config = dict(
    num_hidden_layers=16,
    hidden_size=192,
    num_attention_heads=12,
    num_key_value_heads=12,
    head_dim=32,
    intermediate_size=576,
    vocab_size=4096,
    hidden_act='squared_relu',
    norm='rmsnorm',
    norm_place='pre',
    norm_eps=1e-05,
    positions='rope',
    rope_theta=23900.0,
    rope_fraction=1.0,
    qk_norm=True,
    attn_scale=0.21,
    bias='none',
    tie_word_embeddings=False,
    parallel_block=False,
    extras=['capped logits'],
    init='uniform',
    init_std_qkv=0.049,
    init_std_o=0.0,
    init_std_up=0.049,
    init_std_down=0.0,
    optimizer='muon',
    learning_rate=0.00214,
    beta1=0.9,
    weight_decay=0.17,
    lr_head=0.0096,
    max_grad_norm=1.0,
    warmup_steps=0,
    schedule='wsd',
    decay_fraction=1.0,
    decay_shape='linear',
    final_lr_fraction=0.0,
    batch_tokens=[65536, 131072],
    max_seq_len=512,
    doc_mask=True,
    train_tokens=493300000,
    max_steps=5206,
    dataset='wikipedia_en',
)
Each number is 128 + 24 x the weight over its row's rms, rounded and kept within 0 to 255. Layers, rows and columns count from 0. Numbers have three digits each. The size before them is the row's rms in percent of the matrix's.

# layer 2 attention key, 384x192, rms 0.0523, rows 214-383, columns 64-127
113:169134143117119108154116140107155114111132127133151102102153131124133072116149161114103155124118108136124144133102127137126156119140074152119132111123099131117143153164066138132102131116176135
098:119161139165123096130104137102104096143194098120110126115164131139085117140158095102116118106111114141092111131158168117137140127147116128165139080126112125103129099167119149092121130143211125
107:137150113106102126168124122097137147119084147138148120123132073127131106166116137101094162133115153104071115157149132151148135127121143148101126097157103112108166140073173143151145125097114151
085:135142130136084110099129151110109090136127098114142093167138105172111106104136134182135138150111076122153118136179090078105120116124171105149159090125147113133093112100100083166139142075104107
101:139118119116157127131143083137147121122149103172131126142119149112189133164131134078104152086081088116129145122142140124120104118106143127111109121109114166099092094115100131072131122105159135
093:095089103138149148118148108157123130142130145134074130130154179152078127076097117144090103120143136133121162146118122163105133132101118158137089132080117133144148116116112161158116105111193097
101:144115167093134118147151131108190130141124112147121124113117134102080104165146125112165118157131194151086147118127144141149098105110154103164126148116092152120158077156125131164078111140124097
111:107137100092110147142138163136133149155119156148128088091131091145132101155114117137136148147113129140103082084130127137129146145092178119150117099169136129119155105103155167127079157089129101
100:144158130120116116143168175151145145137093150124121142150136122118100199156149113124106130171104130146104109128094164156107162155139126095131124135160155169116161110143118107153176094124105126
087:120100086168124104161139070100135131127118114129115160134117156176098139123069153092135113164168116115137154160143164118146139122122120135156085127124086156130156102140154142110136160164129139
103:176096110133136126100104106153091088108146110122156091121125136162155109127135126161178118133152108154116104139142123109127093151144134120128092096150146129143120097131160148164163106152118139
071:118143184119106138179143085135122147089110145122102184116063160133148112134158117139155112162091137068168122148100121124134133125149134159078155101123123151093182135114115128108103143093148141
073:145077107125144113094119166136178098128141107108147063149146104133121118105073116149144131133134123214102148121112141112177132164121127108164109114101164138127109110132136114129126067150113149
103:124112105136125140091080106148095116122152133136142102108114136139124092129141149123129115139135088143108122141145114129127116158179124102133068120142143117171143109142149157160156120164131174
062:156093129109114142113148138159145084146146140110164152122144108110099127092076128143100134125117127152160142181095133144100141082121142139136164163090133124116117125126139137101122135153125136
096:158128101129129157113104112139100112118105109128137117106113135139133086162143129140136099141147095132126134129153111131124119135167143096138055135154176086162127095131130149153140143148154160
058:125155085116131135190104144135086144118132129093130136156145087096081134093139106108130107135146137149129130134101085136110125122142132105132093102093171125156108105159105116160158172108151128
094:141144128126143117110110096123087108127113111152138092122116103151119109142149116124134104130163080134126132116130116150147103135154123113132087124156107133156115098139130164180125114145120169
066:144144136135102138134161172121133126135168137171136135103108100114134109134131142150150110154126126107151078111087127132103118133122137102134145141144111090122102083099136148104101141160123120
092:124125135122121105136108128091141127114089121148137135148155129094125171113116132119119161098106165155148108147135126116112166123108091171117168111094087160087124154122131138073131093102126102
084:131095147128100133176126121139124134120144120100105156125142132134165139111137092156140165106087157133100105110121135131137140110101123159132165145120113125124102206120130093115121133091120109
068:126100129154140140110140103142085074127175123127117137117135156140132116130150133117132106130121108115126169175123103149146085099121136100148134140133121132139109112136143114109094124131081173
083:114128160148116116173146162122144142166145135136145147161157126118142132111142120124134136117102162155128105097111122130079110124126151128126142139116110099070155147139142133082128123111096107
084:169127144113126170138081107132148110094122087113119133139163180132153150123123093100155122100126166165131120128145166112120154135105093172103184089077157170094113159133120099120139115102166142
075:152136112123143109156110132165102090121160122134137140147155115101107101134118097125143122107133106129139107128117113123116134166118210134165124127110129127147138138170156109163120121095167153
097:087106128141135142094188125134136083128134142128084086105120136129130117128131148139133105151203091120134129130102141118108146115118148105169118123132140160133089114125160162136156144151128128
088:108176122106192113113115134139130162122094116149134151120108115182106105131138169153185084162109115126091082155153152124154124178102092098109109112113173142134128114150114139147154137120130156
108:143139131099122099137149100155166147161100151129125141138101127097129112160120131149127164122140164119137118078140111133116128108107172162151114179130159120099187094121162136154090120123139140
113:148098086144115122112121122100134147187119148144130123130089121165109115140130158154114134149141114078117068097138180134134110183114142156146117119146141118131160123104170139167148151131144137
102:148168154116112091155154141153110131125123098139179112160160142115111146149081102129147167074116131158113133173144109108117085121125133121158120123165117154123144123121111132140123135133102124
096:069093147156119137110180122138107100109147131127098111090122080091150141103142076102117119144136133154111139150101128113155134117096176131118104155131101142076129093113103135109132141147170129
105:130099170148113143130092135110132130120154079150125105136193150140138133113124116123169139144073106106116126071130112152131102125121177109138113166190141134117116128147121115150092143148107112
097:118098134136112128126171142082131174120153127135102114142132101115096133044120100143103113089127125161143121183152143147110175107100125135128139147146138169113130113158076130109151109126142068
105:156124153106144132124091123118136130108161099131122139103117102145129171069104149150093091167133136138109104144106121147122136158075117125080113126114091132125104127124123123113158128128131091
088:125130158142104138138158135081128158129164137158118109111101144140180067141157151119112174128135173149065133188133134100169085115136136135099157108108126071096139137068132095130075117106108100
098:156130143124143126105133100151102126149104148102147120102117121124150153148150116086104075120135164133120114130173132156143101093126106140116124168151175120099095145086141161098148103155105143
107:110120118134109108136164135132112108162137109133136152120166109126142103151130100140127159137120135134119106097100112120101105103152136092167124176116126097137130116154128183163124164182113128
095:122128131103116165115165149134139088101135135148139153148144122159182100106125132094154136192128092146114065100150114152118122123161146122145131182163118113157118144112150142096149154132089098
128:126084137146123118150167153105123090105161127153111112106145133101171159103099125112171139122118136145152155103110117125153143142130139140120114116108154150100124128160099104131117135091157114
103:140151073108152112117110129136139112123096171101152114143128129107097138167141150134109148118127152120113097111128166112097109141105114124121115139113145109163105122116138145142172112145155144
111:139146093124107099101125107100179128185129112154150139092101125117142112181091080162104159118141141125146159107115105096147128096120149131147121191101095121100178090112150118137086092127137153
096:133183142080112110159124129140150114105084130143134104126073139147143104100143116164135133153145143116110129072099127104147125096147110136141124159176157121130147148110117082142128102112114155
094:113097110106155132115102097111117142103087128133171139099083116148124084117156118110140144125138102101131123163128114120146149092118132126130066091170128145120160176078088112175086129145145124
112:156129110136101125122116141136172127165128122106138123083108109131109148142167165166133153139109146160112174122126131130117147115080113164146155110156118106110161149073127148134125180089095139
081:104123110122089086096162097144124142139125124167159154129086130132090109142142134145120157164125156111142117111134126157163125091148124130116105118158127140124101108105105170148112173129129138
092:140139154128141128131160141100142141146155148149146171133162105158144143126140127108116172169095146152118125134118145146128153115114111160146156157118108096170150156107123151083116099101146117
085:105129083135152139094097145123123122105149153096143112139106108098138121134113127118114116119171113132158153127113118125169112119169157123126127115082150161121145153133149123152152120160152163
083:100111118128097137124122136137107115064112131122109098108119148089126084146165103142147116112158069095122150147101146113110162151145153113166089098123124161119111142136089111158135127149140110
086:137108137091161160141133156123155166110148139043131141090115119101136147149136091089113138109175144132158126109156161083122148123115169124104099152113141108141149105112138103158144110164133120
092:125133096142133152143137142143110107061129112097108124107094116115087089194116123127109102097156117098148156129105153089098124141130143117152123111129103152139129074151113114146120176157096152
092:094142129143165126093139153164106125109130153122145098131115167092122085111098104103101092133173101133144165141159078102121100088140112110140103132082117141126126098135122137143123120140177118
081:102180158147148114123157129116168152109146136121175111132146118106184135122188172138144155112130202122109137095063131134151132142135121104166114125139126128107115152113098159163120061148154117
103:105112075137153156117138129086141092123097132112134135088114091114113104164118136137154142112158073084117145125107123089163164159128139120099110095083152169152131125157132118127127164103121147
085:112152106137125155135111118146096151097157149129121100170129126116089115162131092131099093076150078133132133090140158121115144138135133083132145124115155160130113101147145152146145119155125118
096:136138156136157122155124123165081115122138146139103095139123153137177153122125140137084093130131105126172129113154112085157103111144148128113131099115195142105095104097110117139102131135160135
096:096146107129132121148182169122170151103143148110182106126111109106107118127102117112088120133194113126141160118125107088161106130100186112140139152100183120131170101152164112137161154162129144
112:137111105157137117116095110124115120165145122159135117141125065128131098083102112130109145136106139142144138114081121126120138119134131157096175116107129087164146162136133141089127140092146135
097:157132122180094145134142115125111108108090157165169124129164095083090128090093121095155127143125128145096135116108117128086135135113157140104148122110100088141120168115102119109119087134156097
115:166152149125112096132120085133134127185123100139160166153132127136125139124146131133101175133114187123111063135165141126134101116138123146131141141152113078115161135120157115159146143141141135
132:105098157105123133100169144125106146101159117129100125117153141141147165114102160117138166162120110135145143126106122151148141147123089110122112133153157168121083157127068118127115098099141131
117:144137112103106139132123109115141165156154122078110119162098099131123101157132126158167154170153167143109125172126110112121106147111147071191129097123146106107121113128162101144067132105157149
115:132086097148131120139100112156126156140120123165098112182125128114142152128093135146112104120107145165168104130093121147154099130151137105146150117096134118158108099157097152109119121114111148
117:155099095143115108142106174116115140129108094167096101107125062128172179153145128136148133108085097136145130116139140088139169152124158124148126139120137118120133136117137118064100158122131108
105:108129106158177135130097141110128114135154147152072150090132133118100174114137169159141089152085134133133187127139108125136104125180079140119163109106112135082099130150114098147138152129131084
111:115132120149126060109117123155147100158121173128157161127092141106112139135140129172128142158150129112092166159135159141112097149107112135140126119133136161140143142140109184145122129142101158
120:122102113129125161151187119128107120112147129111123119141117136115117162129128143137146153133113129108120157117126105121121114140135104114137100063109098145163133158147121124127131081127103127
117:114206129132168130161116130163116150151102118112156117148108149146129128121138169126106139136152154138147101133160094158116138120133108115143159122164099149066139123136127113156099143129115149
109:136153135159153095129100144119125111113147119144128094149175121153121144133146151163171126116100138191101105115122137144115126145078153124114152125145108142119137095096119155121158082142111120
115:112071129127131164103173132138093124101144114137117099164143120125118146143128137087125153113116115076151135167120161189124110152133166148067150175158135090112145114147116115133150146101154101
110:135139109117103095091099068146123137169142149090138136092094142121123094107151084119116159060131145116140150121118137144137159101106128145111112100142135162148146141106114101148110098136160106
115:135107156101115101203153099127117127156137134111112096132117139154088120144132126109127125149153124154148120099142118111142112099154137128118141144118116114132153143162120157126087110165119110
123:125134133120146090121141109177156148150134155114144116182115126125107127101121097117110104131164138142138083074169117114141136092103079107090131142121188123100104147074152128129155162146117115
107:143123088115115125149152096109132096108124138119122154108115119092139131118173122126139166123144164136144112181153109145114088156093133131061128104160121134148114129142119124090113115151157139
104:114135104111120115098142136154154131163156166139097117089104131068135138088119151113101126126158113141165112135142105150073163115141197140122156130149156148141133108109122136131136139123142116
103:144138121113099139135148126122091091154116103172105137131106092111119129115104149154105109113126113149100143085129143174161109129103162122128088169158136182164113135178082077122150119127117157
109:120163138086101086136151152094134149133142146104128127113114116151130105174099163141103130116142136115079089136124119123114149116101158125118126143110093110148097134146162138177132127120152094
085:081165152123174125141145124097179121166101135125098107095134179111122137130116098103148088128131120101109119145106119154103085108098152140097122156150106089124137169139120092124187161124130099
111:102168124134110065147125135112140169162153151082116140166110137162154141136062098145099144144099150088115106107133109117165137120100099145163126122126146138125152141115157097125127115104142102
090:091133147137122117120089159120127099126120149113066113085125146146156105115136099143123161166120110105110131113151133121159114117084133101075119147137137077094155115081118130136101138149092126
117:073137111156110065121145109163131135144149162112146150175092107157101110113117097115077145154091126116112148151115138137164147129080124115163121156167110146132139135114137114121144132100124119
092:121088126141119057124159127142125120117133144129107149146116126191133158148145095140099153141100130117122091143109147130139172153081104130123139145130116142106174132109136150117136104112094129
098:113118109125110117148134119169135091132137096171124118126169131088097101158127168096119128084127112159123185136121101122128089149157143136110138122115134114149137131130141133131125130147138140
074:142121151111131116163138144118101157106089138163173113164131145095110133131156112089148084144175107100137138125148127117140140143140122107081083070092126129086126121126111130141140127157137131
126:082141103152116085133151080156126157154174150129124116149102112130144132143108104125101136157111104147099123139100137160136141122082151150167115148136104127143109174124158106132133145113153111
105:141177150095135094131144075130158173143115152131135162159116127139124150138168097157123130147125127129099090175146118100119134164118137104131157158145094087144145147120135149117144137133147174
094:134098115151136134105145119154123079110141136092112145107119179147083154123166094180139139131136171102098116114147171156158142099120152127133112141127069145097127175125096152149104100113162134
096:188150113109093112143097118166109131113112139115091103097113125164097137137143077128161126157114121157087064114174124156159171140161140146140135141120109108143089125134131099172128112131148122
105:141137105105107153118120144111148147128140085123126101084117113116128126151104165119121102128113098099134128122126121120112158159156123130128089100125130146121107084153115163136112101141107112
111:112165139153109085147115092128118144104107140108145155164112120141112114159158107148117163143103151144072128130094142146148146160079156120143145122124115120114159169091130106129170156099163123
092:148126130170146128138100076111162121117090129147131128159171143125141094110120115106129120120160150149109093109183122111122096160094150120138155115083099156118106131107135088135148132081167091
125:127136166125118077136091128107121121109183116088149122127127090151126164122110082107079098107116118109122129111115076150166185147092108119144130145153142192125117141141173116098152144132147101
132:140086129115127173133132162084105135117130147116119105124130113126168146111108147107110127086134061132171180112109090102140155119137071099114141109097157165135126103138101113083143167148142115
113:178146158049117080135117139122112140180127074133134130134138123111129121125140110145114130138145155108105105150146129082028109121145109137148174168124096115111098099120158131127126138127150140
099:158144143143150176074146097141149094143110110143136137097139078176133122158107162120118095119146102083152132126108135130129144121113103116163039139081071155104137164130094126123121121140140160
110:146136138106122100137149136087129107127098091145116142134104141115084156102147122100113143129145146133150141115119136153169136106133172107136148171164113129103145133100172095086170132144124144
106:128124098109125123143135125131139128175095088151064127153124145140152112176146138129170136121124147138134118093120086128127109136118167140119133144105132041082148100158077080144120140113131144
119:118134144128080115145122118148128118138117123135130114143105121145106129166125147210165122117137149106129112083133103101142090163133119129105118099091149132136163124134113125145118085117114124
099:161145115140102116122114106169085131117104140143166127132146134120140083196109153123109167136138186162122160105133146111132110074164131107162128133115145132114133151091186132165117178147151090
115:096113114171125160153147157160111165084130144123080118115141112146136129116113115116122136137151126134111129120109104123146132138144139133142119135121145129103089104134095118111158128141129104
114:161142118135153119140179146126119131158146159162103119133124125167112099132125126077112109142137110126140147120127083144131106126152181117130144116123133107121110127121120124096127102107112123
117:118115146121113145136149115139090111087156104138093124130153109102139106113107155138103135151177148129104140157121110187122107114109083069134116119110082094102177144166174147136114141121129108
112:142145142159112124129131137112152161163132131173116168128157170098131131092145133136148127168130141138102107131145137140122077110104141142110110118144102105112165107151119146123159128092171148
106:169137104136115138142120115110092124119114114103159152107097139115140115102110093135134122148162166146102106133143152122103106117130129163119154108141136149107153120129162084179157192121080115
107:104119146127088139101133131128149149147078127119151139103123130124088132143140146130135088096088141100134112129119182119164094156156127162075114129073183153150142135092115100076112082116111122
107:086078127149173141151132140125108165115146120132137159129118127116173083106085183136114139157111160107128128129130128151103102131138111143103134140115147146090176138133167076142086127105103137
117:141113099140096109184128118123109140113144168092126096152075099093112102095133100167147157131124137106126107104154104144117137151116097114104148146115140111151080058108182125144137126108178156
078:127100130148115123104148155096150097125125100140110121119176122104104111120135143103133119161145126116160150114157127098128145105163135133112115113095147120132077130094125122140143166128112160
076:116156150117110096143118124136134124112141114142149107144120161117164122093147109096144131081140113134124152119116135100133114133168144135136083124091133114144153123106133119051161160131124121
069:128113114093151133075155149078118087116101101111103118118144100125105122099111142125105090150151146143142136146132139097145134151140157103096151121124135123110100140131133106158153183129139149
067:139146119105125123146130138131139114097102123119118099100128170105121104098192090109141122092138142139095148126123164095143105153140117092100129097140157130136141144149137105089125176126104146
064:109146164124128129152148090135141134132133167136124124104125147163131162139121122120140142143106132107122105103144155153101122094074119151141157124149177106156181112107113135123122121108130120
077:100130112157121103108090095138103146121110178112138154148145106157140129101142105162126128124093119124132090164110140139145132129138104144163161126143120183114125119106132112151097141082092098
066:114106146082155129152146188093132094128137100138118103108110150097116099116147109131083130088143143093150186101164125110113135100121119115088136094132135129126153137119102124102185133138138124
067:122151158153145123138096122138153142131162151146159178127135090121143165110171127145119136122149097136136099118135107129134136105121102139121127144131089129121110120102153119151080117100116141
068:163143115155122074144165143132121139140121159135119181114126124161164159146123149162107107117129130159157111152124115173142112099098145186116140139119123120095146139118147110130142072092112122
074:126144108130137129111145169090149088124069100103110124122118143103126085184128081153141105125138142174115161107150143093110154170102137115109111144129168115153158117130132120144160156105138147
076:108123124098153157132152161117124106133119081147116140141131157074087091104147171136123135102136147107075206086132119096151117127118139105121095116135132165124142118123120114103126130109099124
096:095159106146111169143098135128155092132132188131132097129103133139104100134129074112143152103126141134116116157173110140148129135148138092103178136135140091142125104147130117137133157142122160
076:116109135141147121128109177144140128101125146098124120119139102183157094134131145148099099142154135139127176108136171150143195109147114171170118105112137117090126125121122095127129133084121115
086:093158134093124140135133121123142110155137133122128100104108117091126122127162131102145118159194080085093151148105151080131140139151138118097151102117141147136127118119136165081127127183131151
096:131127132135139132149129133141133156174134166119096128099133125116078113114087145165075152161103171165128154085113107115140140096143125131168102104118109112107139143135143115170108136106123131
076:121097106147158113167126129069124174113095138112165092172110121144158135127150139091115137135112110112149093158120120170120104121138101144153162096146092159125154120106174134141135139091137125
107:140136183116162178133119183132112118106146106139088123103148125072126135130110119098138147138151106136186180110108121141132144116104131107080094137151122168143118108163098116088147130118169137
096:134128086141139124106125119112133120135112106123141065098134140098060077146130138111133163117156126158073185107139172093140118185147139132140093116101154114109110118125143136097131143121135140
095:130130159132146069140162084134132149146159128152128172113126125139105128133127122141142165120121132119123114129096135137123173119114095095124125127145126102157154108118157154155109112141135133
098:130158126111158129129134083116142128118103181143153142142149134096144081136112100105136146110182150179119096110103107131124087167122139104122123131087138109114106093109130144170101133132129136
091:094125142116125131138117090078111134107119129132122107111094088124114142085132112112094100126129141182070109145194144105112117117140168118097168072129144126114105136175112142110112180172132119
088:096099135162135133112146139096129123141076090099115097147161141118080106151104157156131124152123107177154090138103118126196098128136150109132166134098160098111109162161145146156128140139116150
102:119151134160126096104125128123118120090120151099142120137185116067138162109125137101164134116120124131108100156141104120121118136140129144147121125093144138132128136090142109150125123134138100
090:103081161081130100138190165125105140101131107108166099167123118143135094091136093101141129135144102139146115153108173143162113124120143127093151128149103142137127149119118144111132085143136148
105:142131123090149128121127157170126129129131115175125148112109102127139112110136116181070128127142215124089133124145136090123105129136130148119131111118134108156185134121151109191142141100129175
094:107120144121121161145114088152110135156132149186105155106153094109146140105147108126128148148145109124137135121119127148143122157154144126166135136084146166137095120125116145145115146123116142
094:154167139113160136133124113136170153153123152093172144161107138134158109068136161137079146109134142098110107159130090128188107115136128095130124129171148123134147108139171147155104103113123150
102:143118122112174122114133119116105125102147103135120125179106127111154151131094116161162153144140096083151121114082143142111147139132138113144113145131119155145074101140137100131126101136124128
094:138125085171156120134188114101129157116117132108109150145143070135137178086119160111103097136145087108129108126094129166108139110110175128165136137130095124139087080160108166163141125137131123
104:140138122145168125171099089142140124154131124158197164104158127136124135116153125103126155122100111116125124148156089181137100119110089112158175112120151157100177122165158119112137122124115185
097:165131074149149166142121125152135132176114103082095139102141158131166123114084142154062103150100131129161139193120100147123133116121147129127093137107157180128110087152119123181129167121138133
102:110112140130101127154164129153092114133166141136130092174140150160185148130103120093112180143119144150177159118101129132165152169132153159132126134102148134165078111139157119170112122103114108
093:134105161128136131128136109121141111190124117131124136105096096156104160162130105146142089129120118094098121134064093096097091128109131127099132143161154182178096131120155170106100108118160117
116:147118098081139176095148084124137075132078127121115113114126135108151123108122124114159116114117119106114139128100125125145102158112144103111116147097145121110113088169123125165137162133098112
111:130122131123136151113107133150149097137097133144119083124144107107085109142105087125127109112157131128133166117122128102157091140117117118106122115097131118080135100137109131147126168140097114
088:087099101139148154147175145088165105118154150137107086126155132227115149143132110127154116143122096120120137156162142145144093135150154120168127117108127128093082142120128094135117154155139115
114:137143132138157131130103160123152069148096109144129093110115120105108136130115131126133120096160128117129164113135165096155109097109126128088104101127119118136131099146101132132154116137124107
080:114126147087105156151118137131140087122110129116103124102128139156155151138129095115158105125145088095141104124140118152160108082100127096128163114149110057148119139133142160097143151149146150
104:091125118135098122123140108113100114151131128104139154141121153109088126128177105143173144128134109151115120134085160103144150135121075156106163133124140119124145102103118129153113166110154156
105:122149096120153138136139127101149093137130137145162095150129110094103086129120128129106148103156079106099135101119130085131095153103122124117140108107180130111136118091133121150125146173123084
115:122148112128181109144138155113118098118104168127126105099140100096105124164102114151144074094180135101138161084125148091102103112090121141112112089115112134091079070134116111156133120178124129
104:142125082113124132129165123083163139144171075125139128138141133178114109140111146120167099183093088112112117117127142136117154128120115092117110120149119151120130159126116130161101143123109115
107:100118135121132147126103161153188094119096123167098104150122108136109107113111132129112162128165123131159165114122107145163119124113144088159090107123115146127134152135165133116104148129105095
122:124151133126117161123164124081153110116124108168140116118098095090147085089099158094105126114149107072105170114119148103092152134100101122103109105085143085174159102148102113179137142169157101
112:128135099141078146109121079150148137107139095137098110155128125176159120107118152084135128119127158138126093119122104134100169146124142154151169157157095113166147167133109113141159153138127124
114:143138116082094139094157157128118111127147121143098119082118136141160164149082108120138088116111067127154151099141119142161091137093071075091142118134150133107117104137122147127110149167136096
138:139178118167158135124137097123151106167121138158120128123141151150106132127149146131116122125135093112143159092092110098168130104130109173085133094123133147139178097124090132123138119136154127
122:087143166131081116111128127095123164137095141142144170124112118085112097154064141151127132091150145154142133140140111144128116106094130141148156146150141175149166088122150157112150106185156117
165:163157127133100113132104072149150149185122096105142118146140128163138122153152092167120126135119148156112069141148128130137089128124123145145117132127101122100172146110158144152117138102161145
118:086109144135108120106118160115082111087112161091113141132161156148130139103110133115116123105151123143147164082123098146126193126136145148104130129106148171137093141125132145125132089087166158
141:116140099123112075161088142115066112138068125128108110115140130097131114153150151105118137177115188152138118124137156135137081108158165114144148107150116102133159110154160107110136126105118141
131:103119105146103090183102123185150133112141086184115113138108142089115120097143113095089134141163126145131152146159130086127111138144185144114135141141132143120134124169102096116146141089140113
134:142114115149151161141135143137144161107171162153072117121104124145138148142148142122134132150087120118105139116152119142072172107197134083123116097142140133087166134185102125135148124100121115
131:171148118148135129133156131088117145153109143069139124105129134090166148117096087147170086079109130160151148153125155119154168131128070120155132152133137098109110096093133195132170110113154096
138:112089099107162095136091107093162142172123132136140085136157145149117127126109131147106126106106099126108141119171194147136129076109110097102157131126139167131104120103132169105082101163139100
141:137130116156138090172098101105103157134130112114128083112161119165148130122114142151153101155151118128140095122139134103110156114135093128135123150122161125127141133117091162113077106151130113
140:133133161125119110152117089118140161152092151155138156131114106102131125147110121161115114172166125096082113112137132136129077150108134155151101160132134107130183143117138140138133155145109131
125:150104118134119154152116129132138143104139145081124093122136136136123110154129116085121130099103127128094140130116108130148185108115186135126162145164110143121111123132131113098122093148089125
139:132170132169176091117133168121110109159155127114094130110156154132140152121153140119113137155120065155146145115128087157114152136143122117073147158140200092089114122121131143090066126070128159
123:102111147122129157123128130143093203113141126105095105144161132108123127097184150126105151099151160077151155130121125128151118119133111173124091114092131136109143107128096172140101140125105142
137:109118104116133149093125140144097130157129129115107115037116142146120153110131122174138112169119093122089110139143135115141127132112139118136153121115159136142144106130120135160137134154134126
143:138163197103095157134133169119159090113110120127160125137078121114160150087131120115124148095105135135108162129162114149142149129124151146132112135175059109164127069139089101130093109142084142
137:098099185114137104186119099120175163137145112150131072080118102144149133113160196114142124116122113129076113125141156120087130114111138129168134168128117138117118074092165123176152102160168132
122:078147111147136142161124126128076086139107150123140121093114136136149128146140183131144124167107148115184160144123129092126159170115126141141132134094083142141164108122147108121121146135116133